{
  "num_hidden_layers": 15,
  "hidden_size": 96,
  "head_dim": 32,
  "intermediate_size": 384,
  "vocab_size": 1283,
  "qk_norm": false,
  "bias": "all",
  "init_std_qkv": 0.0631,
  "init_std_down": 0.0,
  "learning_rate": 0.00343,
  "batch_tokens": 32768,
  "doc_mask": false
}
Each number is 128 + 32 x the weight over its row's rms, rounded and kept within 0 to 255. Layers, rows and columns count from 0. The size above them is the row's rms in percent of the matrix's.

# layer 8 attention key, 96x96, rms 0.114, rows 77-95, columns 0-95
size [ 84  98 105 102  95  92  99 111 106  88  98 105  93  98 103  97 110  96  96]
[[102 121 127  82 118  98  64 152  96 132 135 172  96 126 132 140 128  96 132 114 133 209 118 182 115 113 116 142 174 102 180 106 128 155 137 108 104  90  63 103 116 147  97 112 123 191 102 196 167 151 185 126  83 139 170 127 128 131 117 170 110 118  82  91 164  62 146  82 139 159 125  96 167 122  99 161 146 161 130 119 135 144 101 162 148  97 156 141  22 159 121 158 129 132 100 147]
 [123 118 155 133 125  68 120  99 120  75 130 110  98  81 127 143 133 167 134 152  72 166 146 151 142 117 119 188 144 140 114 207 113 177 140  88 108 148  85 164  97 101 105 121  86 157 124 142 166 154 118 132 103 100 107 127 128 159 179 125 156  99  99 111  89  87 150  98 139 138 133 132 135 113  97 106 147 105 120 137 135 174  87 154 130 170 109 112   0 111 134 173  81 131 112 102]
 [ 95 118 121 145  96  65  78  86 108  81 102 136  86 147 116 166  98  78 125 166 157 161  75 141  62 159 161 190 153 135  82 126 151 145 113 163 126 106 119 100 113 149  70 128 109 121 146 115 115 139 125 168 119 136  83  88  84 119 138 129 141 136 154 116  44 160 215 135 113  63 152 143 127 110 116  89 123 101 164  84 119 135 117 153 161 131 185 159 141 102 129  69 147 162 101 151]
 [164 123 130 156 159 135 127 143 179 106 155 124 106 144 181 116 135 139 127 125 123 120 125 127 140 138 150 100 106 116  92 138 104  97 110 131 102 155 153  93 183  95 148 171 129  74 132 160  41 158 114 111 155  99 122 127 157 136 147 166  98 126 149 135 105 109  99 106 128 152 132 130  32 143 114  84 115 112 159 156  89  86 152 151 124 157  84  95 255 148  81 124 144  97 147  97]
 [134 117  91 185 113 179 125 120 199 113 152 100 157 108 173 135 121 145 135  93 156  90  75 108 146 129 130  73 117 140  81 111 102 159 155 155 137 186 149  65 156 156 175 113 118  68 125 171 151 107 160  99 167 179  89 120 135 201 112 118 101 154 127 143 150 147 117 139 122 102  98 130 123 107 185  91 156 145  91 142 160 103 116 150 110 200  72  87  70  93 114 112 157 136 132 172]
 [165 144  94 131 169 118 137 223 177 149  92 137  88 166 109 133 193 178 113 104  67 104  89 134  96 118 147 101  98 121 129 129 168 118 145 122 133  70 140 153 106 140 155 129 121 121 106 101 193 140 129  62  97  98 114 153 121 134 172 126 141  80  76 183 180 139  92 190 105 177 125 115 120 135 155 172 117  96 130 117  76 123 150 131 109 102 134 111  60 122  93  82 156 112  96 119]
 [ 99  92 133 147 101 145  84 122  87 108 152 159  91 179  63 108 138 146 141 139 144 137  74 114 126 132 104 111  89 126 109 153  91 131 140 117 108  83  95 199 100 105 111 118 119 126 149 158 125 107 114 112 141  62 157 146 183  93 136 127 169 144 143 136 110 113 164 124 100 108 133  98  55 140 185 176 108  92 207  63 133 166 161 127 118 170 128 191 202 101 120 104 101 116 141  73]
 [135 134 145  97 150 177 166 178 116 156 136 100 188 150 119  76 191 161 143  81  88  73 135  89 132 114  74 106  58 118 110 116  90 132 145 135 144 173 134  99 170  80 102  99  96 159 120 123 142 124 138 139 153 103 131 134  68 121 148 105 125 148 123 206 168  83 157 156 123 128 144 128 160 165 149 167 131 198 108 142  86 186 115  80 124 152  82  86  75 155 162 108 106 122 136 126]
 [167 143 158 177 118 114 131 137  71 110 130 124 100 141 118 113 136 153 145 171 122  96 165  74 111 113  96 130 130 200 146 186 130 145 121  99 110 122 187 169  95  74  87 164  88 111 160 128  73 152 117  91 154 107 166 173 130 115 177 164 165 161  70 127 153 139  47 134 164 132 151 141 115 143 149 113 147  63 157 117 117 132 118 126 104 165 103 105 171 121  60 113 178 150 101  69]
 [119 119 113 129  76 116 140 160 172 134 150 115 142 131  93  99 128 100 197  87 117 106 133 172  97 113 142 142 101 109 152 147 162 154 127 155 164  98 108 140 117 138 108 128 103 155 109 116 182 135 134  83 112 144 148 177  79 145 105 147 138 116 121 120  94 124 178 118  71 107  91 108 186 141 119 172 143 179 105 135 150 141 164  79  93 106 173 143   0 177 153 133 145 119 176 174]
 [140 111 142 132 208  76 179 123 118  87 122 134 159  89 152  91  55 202 211  89 163 120 136  80  82 118 119 132 109 137 104 180  67 114 138 120 117 121  97 175 116 128 113 141 130 104 128 119 129 109 166 152 128 162 147 117  48 131 158 145 119  88 138  97 126 176 132 130 132 146 145 126 109 183  95 137 146 127 105 123 176  99  52 107 107 103 141 131  72 157 130 127 128 166 184 109]
 [117 126 108  98  96  92 106 147 106 168 135 124 133 150 137 127 129 142 117 173 125 128 194 108 109 147 114  61 128 129 201 111 107 118 113 130 127  79 154 161 105 130 136 147 144 140 114 105  39 135 108 142 180 148 122 140 167 147 108 119 153 167 170 124 126 120  69 129 122 125 127 143 106 137 130 134 144  92 158 119 111 149 128  90 105  65 137 103 255 159 116 100  95 144 106 101]
 [ 87 105  88 177 102  99 128 126 106  44 143 149 112 109  83 135 127 134 164 144 121 167 112 171 130 122  96 213 140 136  95 112 153 122 137 133 129 105 134 111  92 138 100 113 114 152 161 152 158 119 179 139  45  84 126  80 140 126 128 111 146  75 115  74  97 115 123 142 165 123 104 114 184 135 101 156 137 107 138 101 162 151 121 149 170 121 141 138   3 136 201 142 126 121 113 163]
 [ 97  97 101  69  93 124 137 132 115 137  96 107 162 134  98 127  98 165 141 131 105 172 163  93 109 138 152 181 142 161 153 168 145 177 124  73 135  93 116 196 134 177 114 212 136 167 141 183 126 161  87 156 130 113 155  42  96 204 125  81 119  83 154 110  76 119 148 100 174 116 106 152 122 116 100 135 118 114 115 127 174 141 135  86 100 112 148 167 143 117 108 172  93  83 121 143]
 [156 124 133  41 123 119 185  85 104 220 128 121 153 121 188 114 148 105  78 127 114 108 147 122 135 134 103  80  98 128 163 140  75 192 122 157 100 189 129 176 145 131 145 151 115 154 125 142  78 154 151 125 196 134 127 196 152 108 111 137 139 134 163 175 149 177  97 129 145 107 110 157  57 142 110 109  98 196 140 167 103 109 148 105  95 121 123  98 171 140 134 116 112 111 159 139]
 [135 125 125 131 120 122 155 100 109 125 123 127 101 122 155 130 124 128 158 150 144 150 125 101 115 163 139 119 143 129 146 119  87 125 143 110 103 138 114 125 149 103 119 145 142 115 121 129  33 145  79 162 168 122 141  88 144 104 170 184 135 104 127 150 100  99 125  98 141  90 168 143  70 103 106 120 130  84 171 136  75 110 124 110 134 111  90  99 255 143 139  95 131  72 144  89]
 [ 87 118 135  88 135 116  99 132  76 140  98 146  84  93 129 154  58 136 125 141 141 123 149  92 133 114 139 100 120 108 202 113 103 151 113  88 172  67 139  71 142 136  56 185 136  74 135 118 171 114 164 115  94 166  87 123 174 156 147 118  82 177 122 153 124 102 116 146  60 124 105 144 100 135 110 163 133 131 135 112 111 163 121 134 146 120  93 159 108 190 190  82  63 166  85 126]
 [132 133 104 157 105 108 155  34 106 153 183 157 140 125 163 129 159 152 182 178  62 165 130 166 133 142 114 151 172 145 129 152 105 100 140 128 115 162  75 159  75 110 124 126 100 136 106 158 134 151 156 152  86 174 148 186 116  52 120 114 156  54 151  99  80  64 143 112 124 130  87 119 155 114 172 147  95  87 163 140 105 105 109 140 178  90 165 147 172 115 114 159 118 118 132 134]
 [154 160 185 165 124 129 190 139 135 139 149 144 119  71 109 123 181 151 117  71  84  84  95 120 121  83  73 133 162 141 136 112 152  99 136 115 127 126 145 137 118  85  89 116 104 150 144 222 133 116 124 122  90 163 111  49 155 142 163 134 122 109 101 161 164 118  61 121 153 166 142 170 178 163 194 104 117 149 142 194 113 160 109  95 131  65 121 113  70 135 125 144 118 123 101 117]]
# layer 8 attention query, 96x96, rms 0.114, rows 78-95, columns 0-95
size [ 93  97 111  93  92  94 109 102  92  96  95  88  95 105  92 107  94  88]
[[197 139 172 104 138  92 201 190 149 155 169 100  75 142 144  74 156  67 132 121 115 173 126 112 112 116 158  95 116 136 135 166 170 155 120 127  65 148 134  96 149  96 152 144 109 123  98 104 177 117  88 171 121 134 177 120 124 113 133 109 141  83 125 148 102  84 154 133 181 168 144  97  74 163 112  96  54 161  65 171 115 134 132  69 130 114 122 100 113 121 175 121 132 151 159 134]
 [109  43 123 136 178 147 159 115 124 153 150  75  90 162  54 156  82 131  59 143 142 117 172 125 111 120 150 175  98 125 146 145 151 126 164 140 134 169 133 113 130 128 140 173 158 116 129 100 157 140 162 127 134 176  89  90 157 141 112 206 172 121 101 135 116 172 118 143 126  83 105 191 161  88 181 161  79 136  87  77 152 153 130 121 114  85 150 166 144 158 143 122 151 143 102 192]
 [ 80 129 167 142 119 150 125 134 157 104  92 119  64 107 215  91 153 160 152 148 109 102  98 109 182 112 105 163 114 116  80 117 177 109  91 173 116 104 185  87 145  97 119 142  95  72 131  61  83 129 164 192  91 105  89 100 146 136 134 196 167 122 129 116 106 109 129 107 145 142 174  94  55 159  97 104 172 102 157 178 148 124 143 139 138 155 165 133 135 131 119 137 130  87 139 117]
 [126 174 135 150 139 168 153 138 137  90 138 129 120  93 101  74 144 127 125  96 148 131 110 101 157 187 110 159  71  51  59 101 107 158  72 113 146 163 140  93 123 159 146 113  99 140 166 135 143  80 133 177 138  94  94  94  82  76 156 120 119 184  76 115 159 157 181 166 139 158 118 136 107 138 125 106 150 162 127 139 182 120 107 147  59 182  98 155 103 158 105  67 170 108 109 137]
 [ 80 155 149 100 122 150 139  97 105 106 149 180 101 134 133 132  92 142 104 160 135  87 106 224 112 123 177  82 128 184 183 182 133  66 101 108 111 115 152 143 169 140 144 130  66  99 125 135 145 154 140 176 129  95 156 136 123  56 124 135 106 120 117 120 125  88 144 201 135 118 162 115 108  62 102 115 149  51  79 144 112 100 131 115 180 120 109 166 120 157 104 114 117  80 138  97]
 [109  55 154 108 120 132  73 102 148 198 149 110  94 147  86  89 116 110 111 153  82 101 120 112 175 149  80  95 153 162 171 107 119 132 184 125 114 151 179 118  73 149 177 118 147 115 102 150 119 152  88 103  95 137 107 196  63  74 117 122  94  92 176 126 115 192 126 174 141  79  97 159 128 112 128  95 131  74 130 134 120 160 130 145 133 106 112 183 144 176 153  73 129 142 142 129]
 [105 152 131 167 161 104 139 131 113  82 140 199 141 119 138  85 164 114 102  96  44 122 117 132 121 189 113 147 149 166 106 108 127 123 147  70 167 183 131 117 144 119 152  75  60 130 123 124 144  78  97  79 126 120 148 166 144  87 111  77  93 128 110 199  91 116 141 143  95  92 138 147 104 135 181 107 200 152 145 134  75 157 138 105 103 147 113  96 125 113 124 137 112 132 221 130]
 [152 158 167 117 145 154  93 107 132 154 122 138 115 109 104 157 153 120 122  72 113 118 121 129 115 116 100  96  89 197 165 172 192 151 107 117 150 100 187 116 134 179 117 136 123  86 114 129  83 109 170 153  98  85  96 143 140 134 236  75 147  56 126 156 145 102 121 150 175 146  88 152 127  76 116  85 111 121 134 166 111 133 181  64 102  89  87  88 118 124 107 147  97 115 154 160]
 [160  78 141 142 136 147 107  63 152 131 135 142 148 168 138 110  97  88 148 184 175 166 170 217  95 149 145 138  83 120  92 145 137  48 104 104 147 141 115  81 105  94 139  66 140 160 157 164 110 112  52 147 189 170 153  83 140  98 177  75  89 153 135  91 108 125 146 115 115 123 135 118 159 104 150 163 121 113 125  87  77  90 135 135 103  87 154 108 119 140 141 176 137 128 139 130]
 [160 131 144 181 127 147  96 100 115 162  76 150 156 101 133 128  64 160 158 122 147 170 147  99  73 124 138 138  30 101 124 141 110 142 168 104 172 162 163  62 147 101 147 150 110 121  96 134 113 106 108 176 111 114 182 149  90  87 126 139 125 108 180  95 155  86 148 138 107 156 152  86 185 119 168  89 133 209 119 138 156 107 149 124 182 128 123  78 132 117 137  89  63 147 125 112]
 [124 140 116  82 140 135  92 103 125 136  86 147 124 166 127 196 170 160 150  87 152 147 135 134 123 145 126  83 144 122 192 114 154 103 118 171 100 101 119 180 132 155  73  98 221  98 123 111  82 137 115  77  78 159  80 122  83 194 104 138 104 142 149 161 139  95  58  67 108 160  74 129 151 126  87 122 171 121 101 118 104 166 159 132 147 107 149 110  98 106 142 128  76 117 145 173]
 [116 133 120 163 106 132 162  83  91 106 172  85 129 138 144 116  82  73 143 160 146 133 163 132 197  77 112 108 105 166 155 115 113 173 181 145 107 159 161 145 114 137 142  72 163 174 114 141 162 154  92 133 139  53 127 131 184 110 125 129 161 142 150 111 136 137 148 126 168 105 196 147 154 119 123 119  20 133  79 118  94 127 140 112 161  57 140 160 120 164 103 153 170 166  95 137]
 [ 97 135 144 168 144 162 170 150 133 167 163  95 153 115 179 135 170  74 127  99 117 124 119 134 135 141 132 104 125 131 156 121 150  90 129 139  85 116 107 152 180 132 219 156 168 156 111 142 148 157  75 140  82 176 101 156 101 170  95 105 140 148 177 127  86 163 107 110  79 202 121  89 141  93 130 183  98 144  80 110 155 141 169 123 169  81 195  88 142 106 120 155  72 143 100 151]
 [126 174 113 106 134 157 123 149 144 177 147 151 117 166 136  98 155  72 104 138 130 165 100  85  74 158 116  97 101  63  91 129 132 111  95 117 147 127  38 164 167  97 112 147 151 122 176 113  68  83 109  49 144 162 141 177 106 180  69 121 112 131 151 153 127  54 109  92  96 122 109 164 111 182 139 101 188 142 141 162  92 137 122  87  98 153 123 104 152 137 126 120 102 118 139 149]
 [119  81 148 123 125 107 133 140 125 113 144  93 123 132 165 171 213 164 162 118  88 134  64  77 171 100 147 162  91 143  98 129 132 114 166 183 149  84 134 156 130  73 106 141 158  78  87 113  85 151 194  99  48 145  67 143  84 193  81 144 159 101 134 166 117  95 138 122 133 118 131 160 154 149 107 129 183 117 121 172 148 150 140 153 130 123 196 132 135 167 123 127 113 155 119 117]
 [152 114 113  81 129 137  95 163  98 170  73 136  84 138 151 175 128 136 137 128 191 143 214 195 155 178 194  99 146 120 197 126  98 167 127  65 195 123 100 144 110 178 148 143 117 159 121 117 162  77 121 113 126 142 133 121 142 183 118 133 103 138 180 138  84 146 111 125  91 150  91 135  97 100  97 116 126 142 111 141  94 158  72 151 103  87 113 148 117 124 124 152  84 157 111  75]
 [200 171 149 151  89 129 132 120 147 104 180 104 141 142 178 148 171 139 126 109  67 172 133  81 129  60 123 150 148 109 150 171 128 148 190 154  79 144  99 136 133  88 118  93 153 108  90 129 112 157  74 142 138 152 106 129 126 102  83 169 159  98 196 119 154 127 172  58 122  82  99 118 141  99 127 105 118  85 132 191  80 122 127 148 117  85 147 130 131 168  81 122 137 179 111 178]
 [114 194 158 157  97 103 107 131  67 139  94 160 173  91 193  70 185 116  89 127 126 139 116 155 152 120 142 167 128 212 127  99 141 179 108 133 104 157 134 196  87 121  76 141 124 143 127 130 127 102 181 114  82 100 135 145 165 109  83  66 105 113 112 153  89 167 111 105 198 134 128 133  83 122 138 125 126  80 105 172  93 127 134 151 132 147  88  79 126 133 109 136 126 158  73 139]]
# layer 8 attention value, 96x96, rms 0.0917, rows 64-81, columns 0-95
size [110  99  99  99  97  89 112 105 114  94 101  95  89 106 104  95 110  92]
[[ 82 148 151  66 147 117 133 120 143 101 115 100 170 170 191 185 152 172 173 110  87 138  93 110 137  99 111 130 138 126  97 139 126  82 139  82 140 134 110  82 147  93  90  79  96 123 119 103 102 191  37  81  93 147 139 159  75 138 119  69 136 164 140  98 148 104  83 127  79 119  97 159 138 104 176 164 126 140 101 185 103 156 130 151 108 171 155  90 120 118 101 159  83 106 115 129]
 [117 127 121 198  80 147  96 163 112 115 128 140 188 193  94 118 125 120 159 182 130 143  56 128  94 170 134 164 125 116 141 131  98 130 109 178 159 101  91 173 141 144 156 111 125 123 139  99 137 121 100 100 119 157  93 139  96 123 126 103  77 161  57 170 120 139 205 186  98 118 109 137 114 170 109 131 168 151  62 134 111 141 154 102 115 119 109 152 142 183  78 117 197 116 177 163]
 [137  75 110 162  61 102  88 108  98 119 154 110 109 114  93 157 178 184 158  91 135  93 151 143 110 143 146 120 183 172 121 182 131 114 138 109  56 110 146 166 107 115 145 154 210 133  82 142 132 186 147 133 112 128 141 120 106 151 147 173 169 110 148 118  97 162 120 145 106 172 118 186 126  93 103  62 101 122 117  99 120  64 182 117 144 138 179 193 132 108 131 154 121 181 119 138]
 [131 113 148 175 163  97 161  24 165 205 107 121 105  91 106 162 129 110 162 122 119 134 161 139 182 109 144 117 100 128 134 105 174 102 150 115 160 209 159  53 111 163 179 133 153 119 154 100 105 140 178 157 109  90  97 140 119 180 136 117 120 119  98 144 124  95 141  94 168 186 122 112 132 124 103 104  86 110 184 122 105 136 122 165  95 131  58 146 121 185 145 131 140 136 122 105]
 [127 187  77  91 133 145 141 111 145 111 125 123 121 174 113  96 121  18 120 125 107 150 124 117  59 173 187 103 137 119 115  91  77  87  83 106 164  67  72 137 154 107 141 123 138 142 101  98 160  89  69 137 136 154 141  95  87  92 147 191  86 122 122 145 114 135  94 132 120  70 155 187 121 137  93 145 168 109  79 102 159 165 124 132 110 105 107 138 127 104 131 118 104  69 106 129]
 [133 143 118 166 136 132 150 124 152 185 134 121  67 111 166 145 151 123 125 100  90 145 177 127 141  86 163 132 129 161 143 137 174  87 175 101 182 124 199  70  53 119  98 124  54 128 164 111  74 134 135  90  82 180  97 141  95 116 175 110 129 109 132 114 116 135 145 117 199 150 131 113 179 143  87 112  82 204 126 112 113 148 128 110 166 121 142 137 135 145 106  56 105 154 121 144]
 [130 117 187  94 103 102 159  91 165  76  69 143 206 139 129  90  95 107 113 168 146  98 104 138  94 177  98 116 147 129 120 117 142 154 133 123 159 122  93 111 147 158 132 112 111 111 104 173 134 123 114 158 149 126 169 100 166 192  90 207  97 135  89 123  36 149  88 169 124 165 169 123 113 133 154 149 123 147 182 145 141 109 106 100  99 152  81 119 127 179 104 142  82 119  85  74]
 [159 130 135 125 184  89 120 199 105 167 177  59 112 107 155 148 105 149 150 118 122  99 141 104 123 170 156 123 213 131 170 181 117  92 143 152 121 126 142 127 123 133  74 136 190 116  79  82 148 129 126  84 100 152 145 146 133 113 159 142 158 187 154 122  65 173 124 117 126  83  69 166 131  85 171  83 117 134 143 123 118 120 126 124 168 165 151 130 144 157 168 116 198 150 125 183]
 [161  83 140 137 166 154 156 135 117 143 142  91 135 135 165 157 116 143 119 119 157  91 156  98 176 141 117 127 239  98 134 186  75 121 136 165  99 157 107  97 110 101 152 132  98 125 105 110 109  86 168 145 110 105 135 132 165  60 174 167 222 120 162 134 153 112 111 139  56 103  83 118 125 132 149  61 132  95 144 124 117  98 173 149 150 143  94 148 119 102 136 121 168 110 117  61]
 [138  95 117  99 169 106 133 134 126 137 136  75  52 110 139 170 136  68 132 153  94 126 200 105 138 156 162  95 158 140 142 118 149  79 193 159 104 132 187 150 192 106 120 138  93 139 109 133 115 183 169 151 104 144 116  68 155  94 194 133 197 147 179 133  73 141 134 110 148 109 122  99 106 106 150 121  95 182 133  90 116 133 127 165 132 116 127 129 115 165 103 147 201 170 107 151]
 [139 141 186 107 158 110 108 105 152 139 123 106 146 174 126 103  72 177 167 148  78 101 159 152 157  89  84 142  44 174 142 162 181 104 175 120 148 113 162  88 140 177 131 106 147 112  97 110  90 122 115 166 170 112  87 192 112 169 149 104 128 141 220  84 178 128 145 125 148 167 120 160  96 114 171 113  97  97 120 130 186 150 131 157 110 152 162 100 115 117 137 142  93 158  99 144]
 [115 151 103 142 108 145 154  99 162 127  94 166 176 110 148  76 136  95 123 144 111 122 103 139 142 175 121 164 168 104 159 170  91 132  66 197 152 170  99 102  96 133  99 110 104 143 130 131 112 118  96 125 135 114 181 154 124 125  36 106 117 112 126 165 180 147  82 110 140  96 109 142 132 138 108  98 157 129  79 105 130 102 177  79 129 126 145 179 138  23 189 115 143  88 146  72]
 [117 150  66 108 142 108 144 107 126 167  65 183 162 141 161 129 115 138 110  99 112 125 131  85 131 158 172 184 113  87 123 197  74 136  48 149 129 131 128 112  63 129  93 121  87 130 120 109 160 136  96 120 170 107 165 110 156  80 100 161  78 129  67 202 131 132 117 123 157 112 148 139  83 124 129 149 187 139  46 167 143 129 123 159 131 131  98 117 135 120 127 109 175  94 125 174]
 [136 120 141 142 152 115 116 113 127 125 152  99 132 146 127 100 125 181  91  92  82  85 101 104 216 119 115 128 148 130  98  65  66 186 130  83 100 131 115 147  84 135 114 113 144 107  68 109 128  69 131 119 152 105  84 157 137  67 153 169 135 131 142 205 212 144 104  93 172  91  67  89 112 102 185 114 138 129 108 182  94 102 143 156 124 134 146 108 118 144 133 155 181 130 118 126]
 [208 156 125 142 112 123 104 107 140 103 138 130 176  41  85 135 104 242  73 106  89 114 127  97 171 149 161 127 139  72 116  99  93 116 125 143 105 157 112 115 176 129 101 163 124 120 137 122 112 164 137  60 129  90 170 161 137 138 139 103  80 128 121  85 141 147 147 127 145 167 130  99 110  64 182  65 138  77 132 144  85 108 117 146 159 155 130 138 113 123 118 112 176 104 137 138]
 [168 106 184  90 151 208 101 177  96 145 119  88 155 116 109 140 118 149 152 160 139 143 152 168 100 137 134 109 159 203 123 132 156 151 185 118 117 102 129  91 145 118 143 143 193 136 131  81 119 188 149 144 134 114 136 125 163 198  96 123 198  94 186  50 103 131 134  97 109 114 152 125 115 119 126  76 115 121 181  67 138  97  95 136 146 153 155 158 125 105 167 121  83 158 123  96]
 [192 160  99 127 104 144 140 149 152  94 117 138 180  72 112  96 135 192  80 125 140 186 102 153 113 114 140 132 164 104 111 132  66 146 163 159 137 128 114 146  77 117 108 105 155 124 141 178 143 159 157 118 166 175 127  90 103  97 126 110 103 129  93 101 202 116  98 108 143 137 131  49 131 169 137 132 134 137  98 149  83 120  59 149 161 124 144 115 136  52 158 130  96 130 159 216]
 [ 62 143 139 155 164 172 106 126 152 170 109 121 126 108 109 136 144 121 179 149 144 124  96 127  71 159 142 120 153 132 137 178 170 156 145  98 156 102 116 187 138 134 159 138 169 128 148  80  92 178 162 102 150  75 132 149 132 128 109  90 179 132 113 135 137 126 128 103 156 113 130  77 119 219   8 145  78 176 143 152 163 140  86  87  86  96 130 181 118 129 131 135 107 140 153 135]]
# layer 8 attention output (transposed), 96x96, rms 0.0772, rows 64-80, columns 0-95
size [114  94 102 112 100  94 105 109 110  95 101  94  94 101 104  91 108]
[[145  94  95 151  61 133  99  72  40 126 149 176 158 139 136 129 145  76 106 132 137  53 138 127 106 116 160 169  89 143 131 118 127 169 128 181  94  88 176 143 155 194 169 179 153 108 147 140 166 109 175 114  87 164 161 161 144 111 124 144 143 110 144 123 141 171 107 130 148  89 147 157 119 155 112  90  24 127 134  80 152  86 110 106 151 104 120 165 102 102 141 117 131 120 135 148]
 [123 146  97 120 161  91 101 120  91 105 182 150  71 113 132 164 136 169 105 103 119 143 102 114 179 128 159 123 138 150  99 155 148  95 148  99 111 107 200 156 143 155 114 142 136  98 120 199  67 156 183 120  95 143 115 137 122 106  71 179 170 117 183 117 125  98 108  95 103  80 115 144 181  95 127  88 168  39 194 156 176 106 131 105 158 175 146 149 129  88 150 140 100 126 132 108]
 [149 169 135  83 153 192 140 147 134 127 124  97 189 124 171 103 141 114  65 153 130 169 153  96  86 144 114 160  84  87 115 125  48  89 109 135 138 174  98  90 125 156 113 108  96 120 181 110 139 104  95 123 158 156 117 152 131  92 111 120 123 136 139 127 134 113 156 109 113  74 185 131  95  96 135 210 236 127 151 137 151 168 116 152  88 116  71  86 115 150 134 115 114  83 138 142]
 [111 138 136  85 126 132 163 212 145 105  77  87 157 110 116 113 164 164 115 138 142 122 106 190 110 132 123 124 162 128 169 131 168 148 101 158  83 106 101 151 130 121 125 133 115 161 101 110 114  99  80 137 194 142 131  53 152 126 117 161 114  95 100 105  93 146 215 130 150 150  77 153 149  86 121 173 163 176  75 113  93 122 147 166  96  99 165 119 141 102 124 101 136  99  51 187]
 [115 110 169 205 137 136 126  67  76 113 190 178 112 140  97 114  91 156 145 111 170 118 121  96 164 128 111 128  85 164  85 171 123 112 123  98 155 154 171  93 122  73 124 151 129  79 125 173  62 172 151 133 155 128 142 149 132  88 123  91 157 153 141 133 114 138 113 184 123 114 130  83  73 162 145  78  79 108 158 109 120  98 135  96 153 202 130 158 189 129 104 108 123 153 163  78]
 [161 108 105  99 155 105 155 134  86 164  82  81 236 110 121  90 109 142 133 135 156  91  92 141 121 110  84 116 144 104 179  97 153 158 112 157  85 149  99 148 157 159 158 136 169 216  91 152 165 127 108 229 153  72 124  99 164 154 104 138 138  87 110  80 134 170 109 123 119 141 148 115 131  82  99 122  93 149 109 131 145 106 154 135  81 129 147 105 127 107 135 136 153  71 116 147]
 [133 150  87 167 113 140 140 128 142 144 186  89  53 139  75 173 103  91 175 132 180 159 115 127 163 118 140  94 121 204  83 113 126 132 131  76 105  99 162  96  73  97 110 141  83 145 125  95  67 137 112 113 153 125 116 115 136 116 150  95 159  97 159 165 147 148 156 132 161 103 115 215  72 131 148 173 156  83  70 104 107 169 120 156 138  89 117 151 132 108 105 124 149 167 168 154]
 [164 170 149 133 135 174 117  85 113  80 116 119 149 147 157 123 195 152  96 124 116 103  69 113 135 122 111  89  54  80 110 113 116 161 148 130 116 167 167 150 209 159 188 162  95  88 154 100 117 108 139 139 115 101 103 165  76 121 120 103 106 154 178 158 162 106 125 109  97 169 155 122 158 148 138 182  97 118 119 162 126 157 122 110 110 188  81  86  59 127 113 145  62 143 156 112]
 [132 195 136 144 102  96 113 148  92  95 126  72 122 129 130  94 181 158 144 173 127 135 124 106  75 152 130 130 101 108 118  72 137 153 130  93 175 125 151 119 173 127 102 132 142  92 164 134  98 138 136  87 142 149 112 121 128 201 124  92  55 181 121 124 106 123 147  83 150 178 125 100 154 108 131 201 142 218 123 108 123 216  95  70 114 150 114  82 126 121  98 153 100  94 109 149]
 [115 166 141 130 111 196 175 127 103 113 102  99 170 152 172 111 149 160 107 126 115 145 101 112 114 110 101 126 113 105 170 104 125 179  88 144 121 189 146 142 124 161 170 120 175 157 140  56 109 100  99 135 167 107  91 181 133 136  79 145  65 126 101 149 145 146 147 129 118 189  58 140 149 112 127 137  83 123 127 119  86 204 104  83  66 161 116 100 169 103 133  66  80  99 149 141]
 [100  99  92 108 112 130 140 100 100 183 108 129 186 138 153 139 201  92  88 135 155 144 119 163 147 110 166 143 155 128 166 117 141 158 100 178  64 143  93 153  83  78 145 161 104 145 159  98 188 157 115  75  95 141 144  93 124 115 130  89 172  56 138 107  79 177 113  91 128 108 140 177 161 142 125 146  99 174  94 202 153 116 138 102 106  67 136 135 110  94 109 126 123 138  71 136]
 [135 113 123 141 139  90 110 118 136 126 169 105 104 161  90 121 111 148 197 121 166 124 129 105  97 123 175 144 102 160  82 137  83  80 184  33 186  96 108 139 113  87 106 179 126 113 141 152 146 161 156 169 103 137 166 154  42 150 186 146 111 133 148  91 103 136 129 163 130 149 157  83  86 146 130 113 183 121 127 101 155  77 113 149 176 144 156 142  50 120 124 155 166 127 102 131]
 [113 129 173 167 131  77 122 141 129  91 147 155  66 116  99 116 119 152 166 173 164 110  96 113 131 127 123 103 128 217 110  93 135 109 215  86 165  88 113 110 162 113 145 134 149 115 137 151  98 141 161 141  80 165 128 168  85 125 117 116 160 113 151  93  70 111 103 134 107 142 135  80  84 195 141  77 135  92 134 110 141  59 134 169 198 136 157 190 147 124 123 142 149 132 144  83]
 [144 134 167  50 130  98  59 146 144 116 102 143 130 126 202 127 137 132 146 136 118 138 140 155  47 120 166  89 114 124 166 155 184 114 135 170 150 113 106 115 174  98 164 146 103 107 134 138  97 169 186  69 126 103 122 141 139 183 125 102  78 111 134  98  87  77 123  86 109 207 153 126 106 156  87 168  95 132 104 162 172 129  92 150 159 115  91 152 182 135  97 134  80 134 117 116]
 [ 51 113 115 127 152  92  97 153 159  62 105 120  93 179 141 152 150  67 132 159 135 108 151 173 102 108 129 106 142 147 122 153 126 141 135 140 128 130 101 116 159 149 157 132 124 108 134  71 100  90 136 164  94 223 104  81  68 163 143 190 133 156 167 126 127 137 108 102  57 145 120 132 121 154 110 212 180 204 105  97 156 117 140 169 127 128 130 162 126 116 140 152 109  92 138  95]
 [139 153 125 151 146 163 140 142 140 150 143  87 158 150 123 126 183  81  99 140  87 120 138 129 105 146 152 199 109  58 128 162  84 120  80 119 131 191 111 136 120 118  76 112  81 135 127 105 191  85  99 130 146 149 155 135 115 103 119  96 132 144 142 184 162 169 103 113 145 144 125 212 138 121 156 174  98 152 126 154 103 167 151  65  71 121  98  35  62 116  98 119 110 122 133 137]
 [ 84  55 117 175 186  94  61 138 156 132 139 147  88 148 156 152 114  80 163  87 111  56 166 127 107  96 126  87  88 101 169 107 128  63  94 137 146 163 116 127 142 122  83 149 118 201 139 124 135  60 121 146  94 102 160 133 160 146 121 164 137 172 143 129 110 145 146 168 107 151 150  97 122 147 133 121 188 117 134  88 114 123 125 139  94  90 121 153 191 176 194 154 150 123 147 126]]